Weights of a small GPT-style language model, trained from scratch on English Wikipedia.
Training: a variant of Adam for these matrices, 6167 steps.
Each number is 200 + 40 x the weight over the matrix's rms, rounded and kept within 0 to 999. Layers, rows and columns count from 0.

# layer 8 MLP up, 2048x512, rms 0.0306, rows 615-669, columns 448-511
217,221,164,168,223,211,194,173,189,196,221,241,213,231,170,245,206,198,188,228,232,206,237,173,100,202,188,170,134,293,192,201,175,175,191,234,178,142,211,265,209,207,236,253,290,245,250,157,203,219,159,184,226,279,260,105,110,256,246,228,215,186,161,263
174,184,181,170,220,237,188,163,200,174,229,246,177,183,128,203,170,246,181,223,214,266,171,190,217,131,252,271,185,206,226,140,217,175,156,194,140,211,223,240,207,217,176,211,132,161,154,211,199,214,243,238,239,146,190,243,168,176,233,140,185,158,194,158
187,190,201,222,239,260,204,156,246,191,175,254,178,195,162,165,234,112,198,244,201,155,187,259,225,190,215,208,182,240,191,153,184,183,198,144,121,211,235,141,302,261,210,194,220,171,158,198,221,132,168,151,204,189,300,195,141,164,222,203,242,192,221,209
166,244,202,183,215,227,195,198,214,120,221,179,225,235,250,193,190,181,185,168,149,163,154,165,149,192,142,207,103,237,201,233,210,156,195,273,211,231,260,191,300,183,215,197,180,162,148,238,207,196,205,190,179,198,262,194,164,184,230,209,159,181,180,236
195,269,223,186,227,167,275,213,239,128,182,195,228,132,175,230,206,202,233,252,288,283,218,217,157,218,234,192,158,244,237,267,246,179,243,221,255,213,173,131,216,224,119,174,184,228,143,214,289,140,186,256,208,201,203,201,118,226,207,139,110,231,143,232
192,194,258,225,222,244,277,214,254,229,218,163,187,201,179,230,193,184,314,195,170,207,178,186,201,182,244,337,209,130,219,210,185,244,218,188,171,247,213,160,181,160,220,218,143,195,210,182,221,187,242,220,174,180,218,182,231,199,242,215,210,214,204,235
153,160,168,202,246,233,264,198,207,175,257,218,229,230,147,209,254,193,187,226,226,190,300,185,200,172,186,317,224,139,159,134,174,245,245,231,166,251,184,228,235,180,226,240,230,207,167,202,153,199,189,196,138,276,259,106,169,190,161,183,227,189,202,185
151,193,231,206,206,192,119,113,221,213,99,206,170,193,170,152,184,239,252,196,149,145,190,161,240,194,218,234,211,151,173,205,169,233,184,139,134,189,171,168,197,198,174,165,188,169,187,207,187,201,260,147,211,270,255,204,213,182,174,181,212,237,243,162
192,260,156,210,143,239,183,198,121,182,224,183,273,168,234,213,235,189,236,237,191,173,222,179,151,227,183,195,201,237,198,194,237,236,239,192,212,214,157,214,210,220,157,174,203,204,242,178,149,228,160,233,177,196,265,177,205,235,231,200,136,206,182,234
220,251,212,239,247,240,192,202,218,166,207,267,275,196,217,154,172,202,247,200,172,189,198,203,224,244,229,204,166,241,197,209,211,211,239,162,227,245,170,198,260,216,185,250,154,244,155,203,201,203,206,173,187,275,192,189,231,218,195,178,200,183,232,229
131,320,274,215,226,256,155,155,103,184,199,282,269,169,209,206,196,239,180,219,265,263,287,191,190,210,230,156,169,258,146,225,269,157,258,207,167,128,146,183,281,164,254,179,217,208,208,205,212,167,182,212,216,209,263,191,234,254,142,155,223,237,219,179
245,254,248,242,155,109,237,174,214,193,174,258,207,213,193,186,173,294,273,128,184,214,307,183,140,189,207,287,183,187,280,102,202,244,173,217,189,204,155,204,210,251,199,244,295,167,220,244,299,251,172,148,135,153,227,258,288,203,130,162,251,170,193,161
232,228,107,171,255,233,171,197,230,208,228,159,224,203,196,225,234,240,191,195,293,179,210,183,257,140,164,228,204,165,179,154,203,161,173,174,183,175,125,196,198,158,214,168,225,161,230,225,232,146,96,148,219,129,238,186,164,136,122,202,183,214,220,196
137,173,269,178,170,268,175,190,167,162,120,223,244,179,152,180,189,227,307,275,181,195,207,208,223,250,262,215,195,191,170,184,234,191,234,245,175,116,222,223,208,224,241,216,241,150,164,156,216,162,180,158,181,207,208,183,95,203,147,153,241,247,170,236
231,250,145,196,223,230,239,162,212,187,197,198,230,127,177,220,200,218,212,217,186,203,184,168,192,169,254,131,157,206,213,111,225,98,115,255,143,168,230,195,260,253,197,282,165,292,62,239,225,272,79,198,243,252,209,186,191,146,219,113,156,230,218,204
171,142,220,270,244,256,240,165,257,189,173,220,300,270,171,147,183,245,248,178,185,149,222,194,122,234,244,165,177,261,194,186,265,254,201,261,151,215,176,223,283,156,183,251,171,150,149,192,148,232,235,200,151,227,175,200,211,232,148,225,193,197,217,186
269,203,237,208,138,112,252,163,244,188,164,141,227,213,200,178,165,226,185,223,205,202,193,250,172,202,153,217,293,202,205,227,225,159,301,183,145,137,231,198,151,76,207,243,181,157,131,186,215,159,183,201,196,182,284,241,162,202,242,201,164,284,210,232
281,247,201,124,178,176,168,226,210,162,120,224,243,185,217,270,272,195,195,199,172,180,194,224,185,256,147,193,266,181,216,201,244,194,158,269,159,199,174,198,223,152,209,212,175,226,148,233,228,220,238,182,278,291,165,225,179,196,246,187,197,144,143,247
199,243,237,188,271,217,240,208,154,159,229,234,168,152,127,280,139,214,194,163,173,204,212,262,207,289,282,240,212,203,230,180,201,181,199,292,180,228,111,269,189,119,245,209,221,226,234,203,171,167,215,300,169,243,192,165,274,208,189,184,236,214,208,201
233,216,178,199,228,201,214,201,193,184,174,200,258,172,154,195,199,222,376,190,224,137,164,223,202,240,211,227,203,168,218,218,179,217,156,163,135,194,201,183,206,156,180,178,189,188,213,278,199,197,162,110,213,235,290,194,207,189,229,223,156,173,196,247
176,250,173,232,196,143,197,244,221,177,114,167,225,213,225,216,154,234,197,217,189,236,226,221,195,225,198,183,117,192,251,142,231,206,159,285,195,167,236,243,237,192,206,157,262,191,262,202,215,205,201,183,192,229,189,132,308,197,227,261,144,201,234,147
251,173,217,265,181,204,226,195,255,122,203,153,216,200,186,217,198,230,215,233,176,230,206,144,152,307,171,128,227,139,234,160,221,240,154,137,165,209,211,208,243,178,181,149,146,104,177,233,184,188,195,255,196,217,163,127,152,153,234,157,128,278,157,161
183,248,212,148,166,179,193,204,224,155,252,188,195,183,230,264,217,231,183,212,177,190,231,294,182,268,212,208,176,201,295,174,135,171,264,189,205,188,125,156,224,151,181,229,154,145,218,194,194,203,202,250,206,185,200,202,226,91,165,174,235,202,225,174
168,126,225,159,159,119,183,229,181,173,133,127,181,217,199,164,133,227,204,176,200,141,243,190,223,181,270,326,179,160,264,214,133,246,223,172,185,197,150,216,180,134,254,179,165,280,218,199,190,134,120,144,152,183,266,181,184,126,175,217,210,259,231,250
141,250,213,167,234,153,211,266,194,147,231,189,258,256,225,250,143,225,160,197,171,209,205,238,211,199,277,171,191,263,204,186,147,222,176,254,169,166,236,216,179,162,146,199,155,214,255,225,185,208,157,222,192,159,199,200,201,196,172,198,208,203,253,216
210,251,207,169,238,188,234,192,226,166,261,136,207,189,175,233,158,294,230,156,173,188,230,223,191,162,193,186,212,201,181,201,177,203,177,190,179,209,220,147,243,185,153,240,189,176,255,243,172,171,187,230,207,181,168,230,175,234,234,181,187,246,251,234
161,207,170,233,238,176,196,150,209,227,174,250,226,243,102,278,213,284,241,238,193,197,182,116,122,123,173,190,200,185,236,236,132,207,202,191,204,202,160,164,170,228,245,227,189,210,214,217,219,169,209,240,200,245,196,243,140,197,193,229,213,174,161,234
167,252,215,221,138,254,190,228,196,216,193,184,230,184,251,252,231,223,167,199,176,230,268,222,215,151,181,231,221,253,188,125,152,160,158,234,295,110,213,218,269,196,218,228,243,193,220,199,199,234,143,248,155,209,205,102,270,181,174,196,163,191,93,187
213,220,145,201,241,221,226,217,186,208,234,238,215,185,184,195,164,168,190,209,182,219,206,154,218,212,165,204,204,190,139,149,232,205,159,169,272,231,192,238,258,198,201,254,207,231,226,173,223,204,206,224,265,182,174,198,215,141,211,165,192,203,209,211
189,182,184,166,137,229,214,176,207,163,191,161,213,229,217,178,192,261,226,205,141,247,241,183,181,206,248,262,207,164,180,123,173,194,251,165,112,202,256,137,226,182,126,207,259,218,283,146,199,224,115,126,197,213,261,259,260,157,203,176,143,224,267,232
169,242,180,173,170,107,196,197,253,134,206,175,184,164,174,223,231,240,204,179,155,209,214,253,211,134,176,180,188,148,195,281,136,170,158,250,193,203,222,175,238,111,238,177,241,244,283,178,251,220,154,173,203,218,170,207,224,100,224,177,115,203,187,258
171,182,192,200,168,213,187,191,227,176,203,172,189,189,219,218,226,168,226,170,196,196,246,181,192,109,237,290,146,152,178,197,229,146,214,249,228,155,185,251,273,219,254,192,179,228,224,166,210,215,179,190,167,223,216,159,172,203,149,210,188,232,192,272
229,184,189,218,207,233,168,156,184,141,198,168,211,227,257,254,236,211,270,102,253,214,270,203,163,211,192,264,201,208,215,163,279,85,175,215,247,185,210,192,171,239,286,203,137,248,299,194,215,242,189,150,175,171,250,239,151,209,228,192,184,256,155,236
195,223,202,213,152,180,230,166,274,210,218,171,229,143,126,161,234,196,156,246,263,225,241,179,157,143,221,221,132,263,223,163,227,219,174,181,206,280,188,243,210,258,160,238,163,177,212,217,205,165,167,190,187,273,266,235,239,179,214,192,251,271,211,227
241,219,121,247,197,230,209,199,152,189,159,208,193,182,225,261,191,161,249,236,158,230,194,212,187,183,188,219,241,209,258,216,201,201,210,226,183,174,122,201,212,180,191,175,196,159,230,180,221,143,229,241,193,168,202,226,194,213,185,202,214,212,239,277
195,186,187,191,224,148,220,193,141,197,183,213,249,126,241,186,257,196,203,188,294,155,214,198,242,169,215,208,202,189,253,169,214,135,198,186,210,198,200,165,153,242,226,199,215,189,187,147,233,251,192,133,183,235,190,234,176,202,128,148,172,212,185,207
231,209,179,243,278,188,170,224,255,127,210,170,198,90,207,209,179,198,201,269,194,196,223,270,232,226,211,230,161,193,188,196,207,181,136,214,175,166,205,242,229,192,206,246,189,263,240,204,161,230,185,224,175,164,192,132,181,192,293,206,190,196,204,204
318,213,221,216,159,231,214,185,167,136,214,255,241,202,177,203,227,231,199,151,179,228,164,244,151,171,218,192,181,199,302,166,170,151,230,243,142,202,259,216,183,274,184,120,216,196,112,150,221,200,222,232,262,227,210,204,170,149,171,188,172,218,241,195
284,185,197,211,193,257,247,94,196,178,204,245,204,171,156,169,186,160,236,211,262,222,215,256,173,181,175,198,169,247,157,274,258,228,172,227,149,211,230,186,168,181,194,191,243,163,170,343,237,232,162,226,272,183,236,244,178,172,135,162,195,185,267,218
241,141,195,221,205,142,224,166,230,170,189,192,283,163,199,189,217,180,243,287,302,271,177,162,219,156,201,209,143,195,229,219,242,186,219,217,248,152,198,185,188,150,219,207,151,238,189,155,277,189,186,271,265,224,261,137,114,172,242,265,232,268,175,228
211,186,232,188,237,113,217,169,177,152,113,185,305,227,165,273,248,224,276,197,186,174,216,194,137,150,244,232,248,167,170,220,206,202,177,181,168,213,126,183,173,209,213,274,163,181,195,249,244,218,163,217,174,172,173,191,126,175,183,146,110,188,261,242
198,248,213,146,220,279,164,187,166,237,184,229,243,139,144,156,221,123,181,264,239,300,210,186,198,189,195,268,198,122,179,116,146,162,170,192,202,235,228,188,228,257,195,222,190,182,213,172,295,220,211,291,193,307,208,178,192,199,139,206,158,206,215,157
149,303,257,212,216,251,188,169,182,200,182,157,211,151,204,175,245,252,331,195,200,207,254,150,210,270,130,178,218,182,218,127,208,225,240,196,54,159,214,215,154,232,238,160,242,215,200,235,225,141,193,191,79,286,280,194,189,123,239,244,152,223,115,183
218,195,171,194,189,93,221,146,259,183,119,183,185,210,193,240,257,187,196,168,263,227,182,156,145,158,209,255,243,241,252,190,255,213,278,190,183,183,183,122,178,257,272,200,208,142,123,169,220,215,220,167,217,187,261,232,135,205,249,193,189,239,194,159
221,177,185,260,226,225,202,244,209,242,243,226,210,192,147,203,243,205,243,254,265,204,264,256,214,202,178,205,184,186,234,193,154,113,162,135,175,199,182,198,200,139,184,245,173,139,280,227,164,210,168,229,218,199,254,170,209,202,103,151,198,166,226,212
160,212,186,243,245,210,181,224,180,210,177,173,278,236,267,207,173,196,216,217,188,204,255,167,235,100,154,144,214,265,86,221,213,229,140,201,206,191,212,256,190,141,236,200,296,247,235,162,190,257,280,264,241,234,205,173,178,144,86,192,183,192,213,235
273,199,165,254,196,229,211,146,204,172,120,221,235,225,201,217,234,193,170,163,158,216,189,148,246,232,256,249,191,191,165,167,156,274,227,140,146,191,152,171,185,186,221,255,200,213,143,163,243,129,187,237,210,228,251,243,189,222,282,220,231,200,234,185
226,158,148,170,154,214,202,192,155,188,221,165,227,176,125,226,185,296,181,237,216,216,214,190,181,247,179,191,242,246,226,239,189,239,216,317,138,217,137,176,222,208,190,242,169,189,136,199,155,181,167,184,216,194,232,210,153,164,215,134,152,147,195,223
215,217,229,187,194,214,240,180,126,206,258,174,188,185,169,164,269,207,237,164,215,141,146,259,208,251,179,171,173,137,188,181,226,144,220,165,182,187,195,218,238,191,196,160,177,240,190,217,203,219,159,305,213,232,253,197,212,207,210,130,146,194,202,196
166,208,236,190,207,269,170,188,210,244,185,193,258,287,159,230,217,190,192,126,218,175,174,149,160,159,224,193,225,220,267,158,218,240,250,129,231,183,190,233,227,236,179,161,193,190,183,194,211,199,179,183,126,220,203,189,175,225,206,229,204,224,218,160
266,205,161,183,170,226,204,211,248,203,185,230,198,220,141,161,265,268,250,234,233,190,151,268,140,253,239,257,141,216,187,134,212,235,224,128,185,136,293,237,203,161,234,252,202,149,217,229,191,200,141,226,210,209,191,204,173,217,211,120,215,199,235,183
177,187,172,192,204,154,252,173,258,129,237,208,311,201,213,200,170,156,215,291,245,205,183,127,176,226,181,245,113,185,200,214,170,218,205,252,222,183,281,225,221,175,249,241,209,220,217,173,262,212,162,233,229,200,233,165,205,183,161,267,197,182,196,150
302,251,133,164,180,254,320,221,169,173,229,181,189,193,160,218,186,230,244,145,166,237,215,227,223,173,167,176,136,182,212,189,234,221,224,172,187,223,177,196,213,273,198,192,181,161,151,209,262,218,169,197,245,204,245,210,191,108,234,184,213,224,192,212
193,178,171,226,227,183,219,216,216,246,220,210,338,246,86,265,235,193,190,131,243,197,178,233,208,169,211,201,205,198,206,167,217,115,202,211,190,254,124,255,165,226,200,163,147,205,261,274,214,245,146,258,154,195,181,202,219,237,200,202,235,147,168,306
191,181,173,156,182,254,212,183,235,165,171,143,247,262,269,273,244,218,190,201,291,158,187,293,217,189,217,266,131,142,181,171,270,122,190,143,196,196,168,272,190,178,269,185,184,210,263,192,241,248,227,235,247,232,173,198,199,183,237,166,161,122,219,172
# layer 8 MLP down (transposed), 2048x512, rms 0.0282, rows 615-668, columns 448-511
203,200,193,156,150,143,215,241,124,262,216,171,196,137,240,246,230,217,198,179,236,184,219,261,208,233,184,199,255,242,186,156,231,68,185,202,178,200,210,282,221,203,136,126,210,258,221,183,213,131,170,130,280,255,262,164,222,213,216,171,227,143,150,249
175,181,216,199,198,138,169,181,216,190,205,172,235,227,227,220,289,230,219,233,229,159,223,212,208,228,206,175,148,173,167,205,213,197,198,209,207,205,169,220,215,136,192,213,219,179,249,197,200,232,242,191,227,209,158,145,237,156,129,180,261,166,206,250
232,198,43,170,185,212,189,257,204,193,208,188,154,239,179,146,232,182,175,176,200,155,205,164,202,142,197,173,174,148,216,230,160,151,233,215,200,276,173,280,139,226,117,195,177,263,279,180,252,209,178,209,180,203,231,184,158,171,277,221,115,236,211,179
191,188,221,210,234,224,207,208,254,227,255,189,130,210,276,240,213,178,176,200,241,190,209,194,219,190,148,155,244,169,199,204,186,212,219,281,260,242,132,178,202,199,251,171,287,261,258,167,196,168,243,204,249,194,126,169,138,200,212,204,194,150,158,227
140,255,190,192,162,161,178,241,227,222,193,200,179,166,244,238,129,186,213,221,177,232,198,230,206,254,170,171,245,211,252,235,235,132,246,168,245,221,170,246,212,310,239,230,207,222,263,251,313,196,173,136,147,223,180,163,203,201,195,256,174,127,233,197
234,218,208,167,148,183,192,249,237,187,202,194,172,181,241,201,171,122,137,230,247,218,168,235,172,217,127,167,208,180,178,162,230,225,228,214,203,207,203,131,188,213,171,221,173,209,151,179,195,205,190,278,212,222,170,193,207,200,243,205,208,183,132,219
194,194,164,208,162,189,184,194,188,198,214,156,187,207,215,237,227,165,245,192,212,199,214,312,188,269,209,222,210,184,197,85,277,154,238,213,143,246,191,194,200,181,156,147,247,216,172,147,202,158,281,171,209,273,275,227,207,183,146,242,126,163,275,182
186,210,250,213,212,235,210,105,281,148,200,228,133,188,130,182,132,189,157,156,201,248,161,213,137,210,166,282,193,209,171,162,228,184,247,170,188,239,174,208,170,215,215,185,166,211,252,136,208,202,233,215,181,265,120,152,242,226,202,140,183,200,210,250
211,184,211,191,180,167,195,262,193,162,238,198,155,257,208,176,218,183,187,202,236,207,225,184,227,188,208,268,196,199,168,280,223,201,240,209,229,264,215,261,271,193,212,176,199,192,192,202,141,212,142,140,250,153,210,259,94,208,212,180,195,168,195,215
193,246,259,225,123,131,174,143,146,203,127,291,245,171,199,210,207,190,222,237,131,194,235,259,193,240,200,234,205,245,174,268,194,263,278,190,185,229,188,116,219,247,210,287,213,218,182,165,113,137,171,157,199,266,146,253,146,234,296,175,156,197,264,175
175,176,175,224,147,140,170,194,160,185,235,177,261,277,211,188,169,201,187,192,201,186,287,227,224,243,196,273,224,276,215,231,198,254,225,152,216,176,225,152,194,174,222,195,177,226,169,184,214,166,165,181,196,235,215,231,227,227,276,256,225,220,203,229
204,231,161,192,127,168,168,250,154,189,179,222,206,161,201,232,168,233,205,257,208,171,214,138,214,198,101,251,167,89,196,187,189,245,201,227,248,131,134,272,184,209,190,197,208,200,217,229,146,258,231,179,246,147,275,222,180,185,277,257,177,232,242,129
200,276,136,243,157,191,244,126,200,185,233,187,254,110,144,208,205,210,189,230,138,240,227,183,181,211,211,166,171,100,215,180,253,198,182,120,174,210,207,238,268,216,174,171,200,225,166,207,182,202,216,199,247,223,208,261,184,162,156,158,207,243,213,211
168,192,249,208,209,201,202,191,200,120,234,183,148,153,162,193,187,230,176,229,170,171,186,244,189,189,261,220,215,172,113,253,255,268,229,198,190,155,188,174,122,147,258,173,168,131,150,239,241,220,195,200,209,174,201,173,203,245,174,211,151,207,162,211
230,188,236,173,180,224,209,240,187,148,199,170,206,205,190,195,284,236,241,168,254,228,188,248,229,140,257,161,153,183,274,211,205,183,214,175,182,201,201,136,200,174,173,233,273,210,178,278,213,256,195,300,165,164,211,152,217,191,247,192,131,206,207,235
164,275,164,158,135,187,197,161,210,221,254,200,249,168,257,169,215,203,187,233,126,163,138,202,181,271,165,198,228,218,231,161,274,240,226,158,263,227,261,97,242,203,289,172,236,210,154,213,206,174,279,165,232,248,203,155,277,212,198,250,174,177,208,190
218,173,162,259,180,134,133,138,214,170,203,209,198,271,174,179,174,276,213,210,175,169,215,219,199,112,195,139,197,262,183,133,236,172,149,206,252,216,189,252,303,157,103,194,269,251,194,255,252,185,150,218,157,223,178,225,239,226,237,189,149,239,209,254
143,189,155,234,158,235,220,199,282,208,246,147,219,245,133,240,212,90,186,208,201,197,244,283,223,126,205,229,185,212,238,200,185,119,186,171,191,194,213,223,229,226,217,261,229,221,153,191,167,174,220,231,181,168,272,204,240,172,167,317,235,144,218,203
122,255,219,154,189,164,235,317,203,220,236,143,226,190,161,213,196,259,227,165,222,215,199,304,198,142,211,179,208,264,218,172,159,179,281,235,244,192,227,280,217,151,176,246,245,218,285,178,289,118,177,196,144,188,228,179,151,240,276,166,201,140,227,174
168,187,184,212,222,211,213,218,244,144,192,253,191,214,138,140,278,156,180,214,133,220,178,164,188,192,204,194,140,200,210,206,182,227,213,219,189,233,249,253,182,206,275,201,197,197,191,162,219,207,183,202,161,255,205,218,211,244,252,145,206,226,299,203
145,238,211,148,219,258,212,171,219,170,169,239,217,300,188,158,257,201,215,117,243,109,238,175,171,170,262,280,204,240,217,217,164,259,148,213,139,252,257,229,199,248,168,227,214,152,140,188,199,231,238,226,246,214,243,161,194,179,154,170,184,164,226,204
195,162,232,199,206,192,216,256,219,154,150,124,162,266,184,199,138,139,164,184,218,271,245,229,150,230,236,181,242,226,200,266,148,173,208,226,156,152,221,164,205,187,148,160,212,207,299,263,218,260,177,207,218,176,125,231,213,156,151,154,176,256,204,170
154,235,231,176,207,157,260,177,249,213,260,186,186,229,182,290,164,163,263,266,215,157,221,180,209,212,147,235,195,199,213,245,217,250,157,270,175,176,185,187,168,155,181,132,222,181,171,205,122,253,241,208,211,184,218,186,218,152,215,168,208,229,235,181
127,200,202,184,223,222,159,214,120,143,208,197,252,210,265,210,194,264,215,277,145,63,341,112,192,147,158,241,181,236,223,214,149,217,136,229,149,185,182,236,137,190,107,155,120,216,207,202,202,87,220,96,147,185,207,175,242,166,197,189,139,176,175,216
146,191,311,179,185,117,175,232,134,242,251,207,163,208,215,194,151,192,130,171,222,174,221,175,167,35,220,186,224,199,227,232,150,217,280,141,185,167,177,252,209,134,68,175,223,188,136,228,289,202,116,183,144,192,225,203,121,176,196,190,174,189,142,195
281,221,170,124,174,176,167,187,219,140,242,139,245,208,261,185,214,192,260,171,173,183,159,166,175,205,170,181,231,188,188,162,247,205,221,220,221,187,263,191,222,217,154,130,214,144,210,245,277,244,192,181,230,182,200,189,193,188,222,192,173,200,215,195
198,253,267,175,204,175,179,173,134,241,212,260,168,169,183,139,198,212,194,223,154,141,222,115,174,153,195,201,188,283,177,167,236,276,147,240,194,215,188,223,271,261,147,209,191,278,201,217,215,260,246,170,231,275,217,245,168,160,186,204,249,132,127,217
255,197,209,200,214,251,234,194,261,210,221,241,308,235,139,200,147,159,259,172,180,172,164,157,145,150,225,223,198,213,186,156,144,210,140,232,204,167,264,197,107,138,198,226,175,221,234,244,279,221,187,192,229,135,182,214,167,227,191,180,215,145,185,186
243,181,151,174,188,205,162,220,176,168,234,220,182,173,225,230,153,235,175,226,298,243,165,197,184,225,98,281,213,205,193,137,197,195,165,206,243,183,201,256,187,167,218,184,140,158,253,143,263,233,176,176,234,187,247,220,199,181,195,186,235,188,212,185
237,195,247,225,242,202,127,146,167,218,144,153,166,221,245,143,213,186,297,217,232,183,197,161,197,189,266,194,164,154,152,172,201,152,298,237,192,204,159,222,145,223,159,202,155,241,200,174,210,159,224,119,324,83,267,147,173,270,134,180,104,168,174,225
269,193,173,181,222,169,174,188,279,117,264,230,243,149,223,161,177,272,152,127,160,170,190,251,200,153,125,193,237,163,202,181,175,224,126,241,235,187,155,198,171,144,191,171,181,208,196,198,248,148,148,275,174,190,168,201,249,209,233,212,134,176,154,239
200,167,165,193,201,171,157,173,210,209,189,222,159,156,167,186,242,198,124,247,186,195,243,206,134,193,163,242,229,194,184,281,199,279,229,182,181,179,204,245,209,163,141,172,148,202,210,259,215,247,173,189,258,222,121,192,195,234,196,188,178,255,181,222
161,264,217,125,182,175,197,227,152,236,201,139,175,167,178,208,288,270,231,156,212,226,176,224,138,251,187,270,135,204,231,212,212,262,233,98,152,127,303,209,159,242,190,226,161,159,250,184,211,197,198,171,243,165,200,113,167,191,202,225,184,217,125,142
143,292,229,121,231,231,187,165,239,194,306,279,150,129,184,203,190,214,186,199,219,225,141,215,189,251,180,211,175,184,182,130,182,199,157,232,235,162,186,210,179,228,174,232,135,237,152,228,218,212,207,172,219,136,169,207,226,194,193,136,179,149,186,113
204,220,203,244,227,194,138,128,217,214,164,150,132,145,191,182,217,176,172,183,170,225,167,193,192,212,214,160,229,134,199,199,217,158,137,202,191,158,149,215,204,199,191,159,205,189,137,174,261,176,277,227,177,205,166,216,185,211,223,224,211,178,214,205
196,128,279,244,217,132,226,154,189,165,215,183,187,213,227,139,249,235,229,167,168,193,232,163,182,160,239,193,203,266,210,222,159,239,215,210,222,218,216,239,141,229,214,219,289,234,174,257,200,220,224,205,216,187,166,226,158,244,279,209,224,183,168,212
202,239,228,199,231,198,180,193,246,155,183,258,230,159,241,182,232,229,208,165,160,225,161,181,197,224,243,217,158,235,196,165,210,223,161,162,262,190,182,207,167,245,118,136,207,177,260,180,247,214,187,180,239,185,111,154,223,185,253,297,168,207,174,209
164,209,209,297,200,185,182,228,164,208,228,214,174,181,207,229,147,220,147,226,359,191,218,248,199,236,201,225,178,225,144,213,152,176,199,211,236,217,157,225,219,203,129,214,183,144,231,198,127,213,139,182,163,232,212,202,182,170,214,226,236,209,237,248
147,237,189,233,255,180,189,254,311,215,178,220,238,176,195,177,209,219,182,135,215,171,211,222,191,186,214,161,158,195,164,206,237,118,259,208,265,233,232,204,236,190,229,194,169,187,179,161,296,237,188,183,194,267,191,191,146,172,249,245,169,160,139,236
237,194,181,113,145,143,181,168,198,170,243,288,205,164,166,191,163,247,237,246,258,183,210,161,202,193,141,222,253,222,157,129,177,266,236,163,226,163,262,179,139,219,231,202,135,235,209,116,299,210,225,216,258,137,292,210,177,228,222,257,298,202,241,250
218,188,239,246,173,210,183,176,179,204,202,150,299,243,128,186,213,209,215,244,172,162,229,219,189,202,146,219,247,206,205,228,240,228,183,192,261,129,142,216,190,194,153,218,146,210,228,233,220,203,192,174,223,180,187,194,163,131,249,144,115,121,207,226
194,182,229,196,184,223,164,263,173,271,214,203,204,169,163,268,169,277,267,260,192,198,214,217,187,224,158,209,250,198,211,105,195,185,232,190,245,273,145,156,199,237,238,198,177,229,161,300,162,185,272,262,220,174,289,255,254,166,233,208,211,184,227,124
165,171,296,187,129,261,224,135,230,194,185,242,257,159,203,242,242,215,267,252,228,220,165,144,207,170,87,225,162,222,133,159,220,216,148,142,231,256,207,235,157,261,202,229,204,249,180,188,194,182,264,193,214,186,187,296,229,212,139,259,341,227,214,192
207,217,193,242,228,249,142,219,189,210,218,222,133,314,162,178,180,293,283,178,203,215,240,161,173,136,180,260,195,237,222,179,254,176,257,285,188,205,157,196,227,197,227,159,229,176,134,207,192,208,216,214,230,191,194,155,293,234,186,197,157,182,247,97
207,245,217,226,147,256,195,124,135,246,184,173,234,117,152,119,227,243,219,239,204,177,220,177,183,164,109,236,232,192,239,135,144,273,151,233,172,138,238,199,130,266,261,141,173,231,152,189,193,174,241,218,132,226,230,209,251,272,169,224,181,241,193,298
234,232,271,322,151,178,226,180,129,211,219,173,223,269,257,219,219,253,154,182,215,210,168,165,160,200,254,185,186,238,256,189,139,199,175,189,262,191,205,108,142,139,145,203,263,218,146,174,137,215,149,117,239,200,179,193,255,177,189,204,161,177,181,159
250,195,191,223,214,162,214,187,200,143,226,269,251,159,230,125,140,132,283,161,244,239,165,223,232,122,208,141,219,229,139,247,112,245,189,153,202,254,218,154,138,170,266,218,118,189,172,190,210,195,291,222,269,204,167,179,273,216,154,259,169,220,176,229
172,252,257,198,234,238,225,172,229,200,213,296,155,202,262,196,228,166,231,196,248,196,227,148,182,166,203,223,142,164,182,200,228,164,191,151,218,187,223,216,155,206,202,199,192,198,267,161,239,204,194,203,228,206,161,161,225,213,208,198,223,243,190,203
151,217,194,296,182,168,195,224,187,192,195,162,146,256,238,178,245,235,192,217,219,204,191,189,192,172,228,162,179,158,176,232,171,256,190,138,228,168,210,230,234,142,194,156,229,174,177,229,163,241,177,192,182,182,258,201,195,215,147,193,139,227,138,182
232,183,198,194,153,239,161,157,278,112,189,227,165,196,277,220,183,191,143,230,247,152,217,179,144,236,244,123,172,231,204,143,159,174,140,192,173,158,233,237,192,201,215,181,236,205,219,236,137,124,219,298,222,134,206,202,269,210,163,189,276,201,160,310
208,237,177,214,215,181,228,114,205,243,169,175,163,167,204,160,201,230,198,159,224,255,237,154,224,181,204,217,192,135,236,157,166,263,192,278,201,234,186,178,149,141,207,132,210,194,177,205,203,138,118,239,246,308,132,122,199,179,158,222,215,204,253,258
231,206,202,128,158,179,176,157,213,239,163,260,171,175,218,235,106,200,195,207,194,194,81,162,191,161,188,231,181,166,228,273,217,228,205,179,226,147,204,231,234,220,210,200,186,227,164,164,216,184,234,99,208,160,175,228,151,239,175,259,144,180,201,187
209,215,164,198,229,195,149,226,159,173,312,255,175,114,182,199,193,131,146,133,178,217,217,200,185,188,151,231,159,258,246,152,187,142,182,193,268,211,199,235,166,137,153,181,171,198,172,202,158,228,238,211,273,182,208,215,180,191,278,266,229,235,244,210
246,136,179,167,142,222,214,201,150,212,141,199,240,207,211,220,141,220,253,186,175,201,229,101,227,181,283,205,196,200,240,195,260,270,206,171,167,167,240,197,225,218,251,236,133,215,186,217,233,217,201,250,189,261,246,217,210,217,218,196,157,232,208,174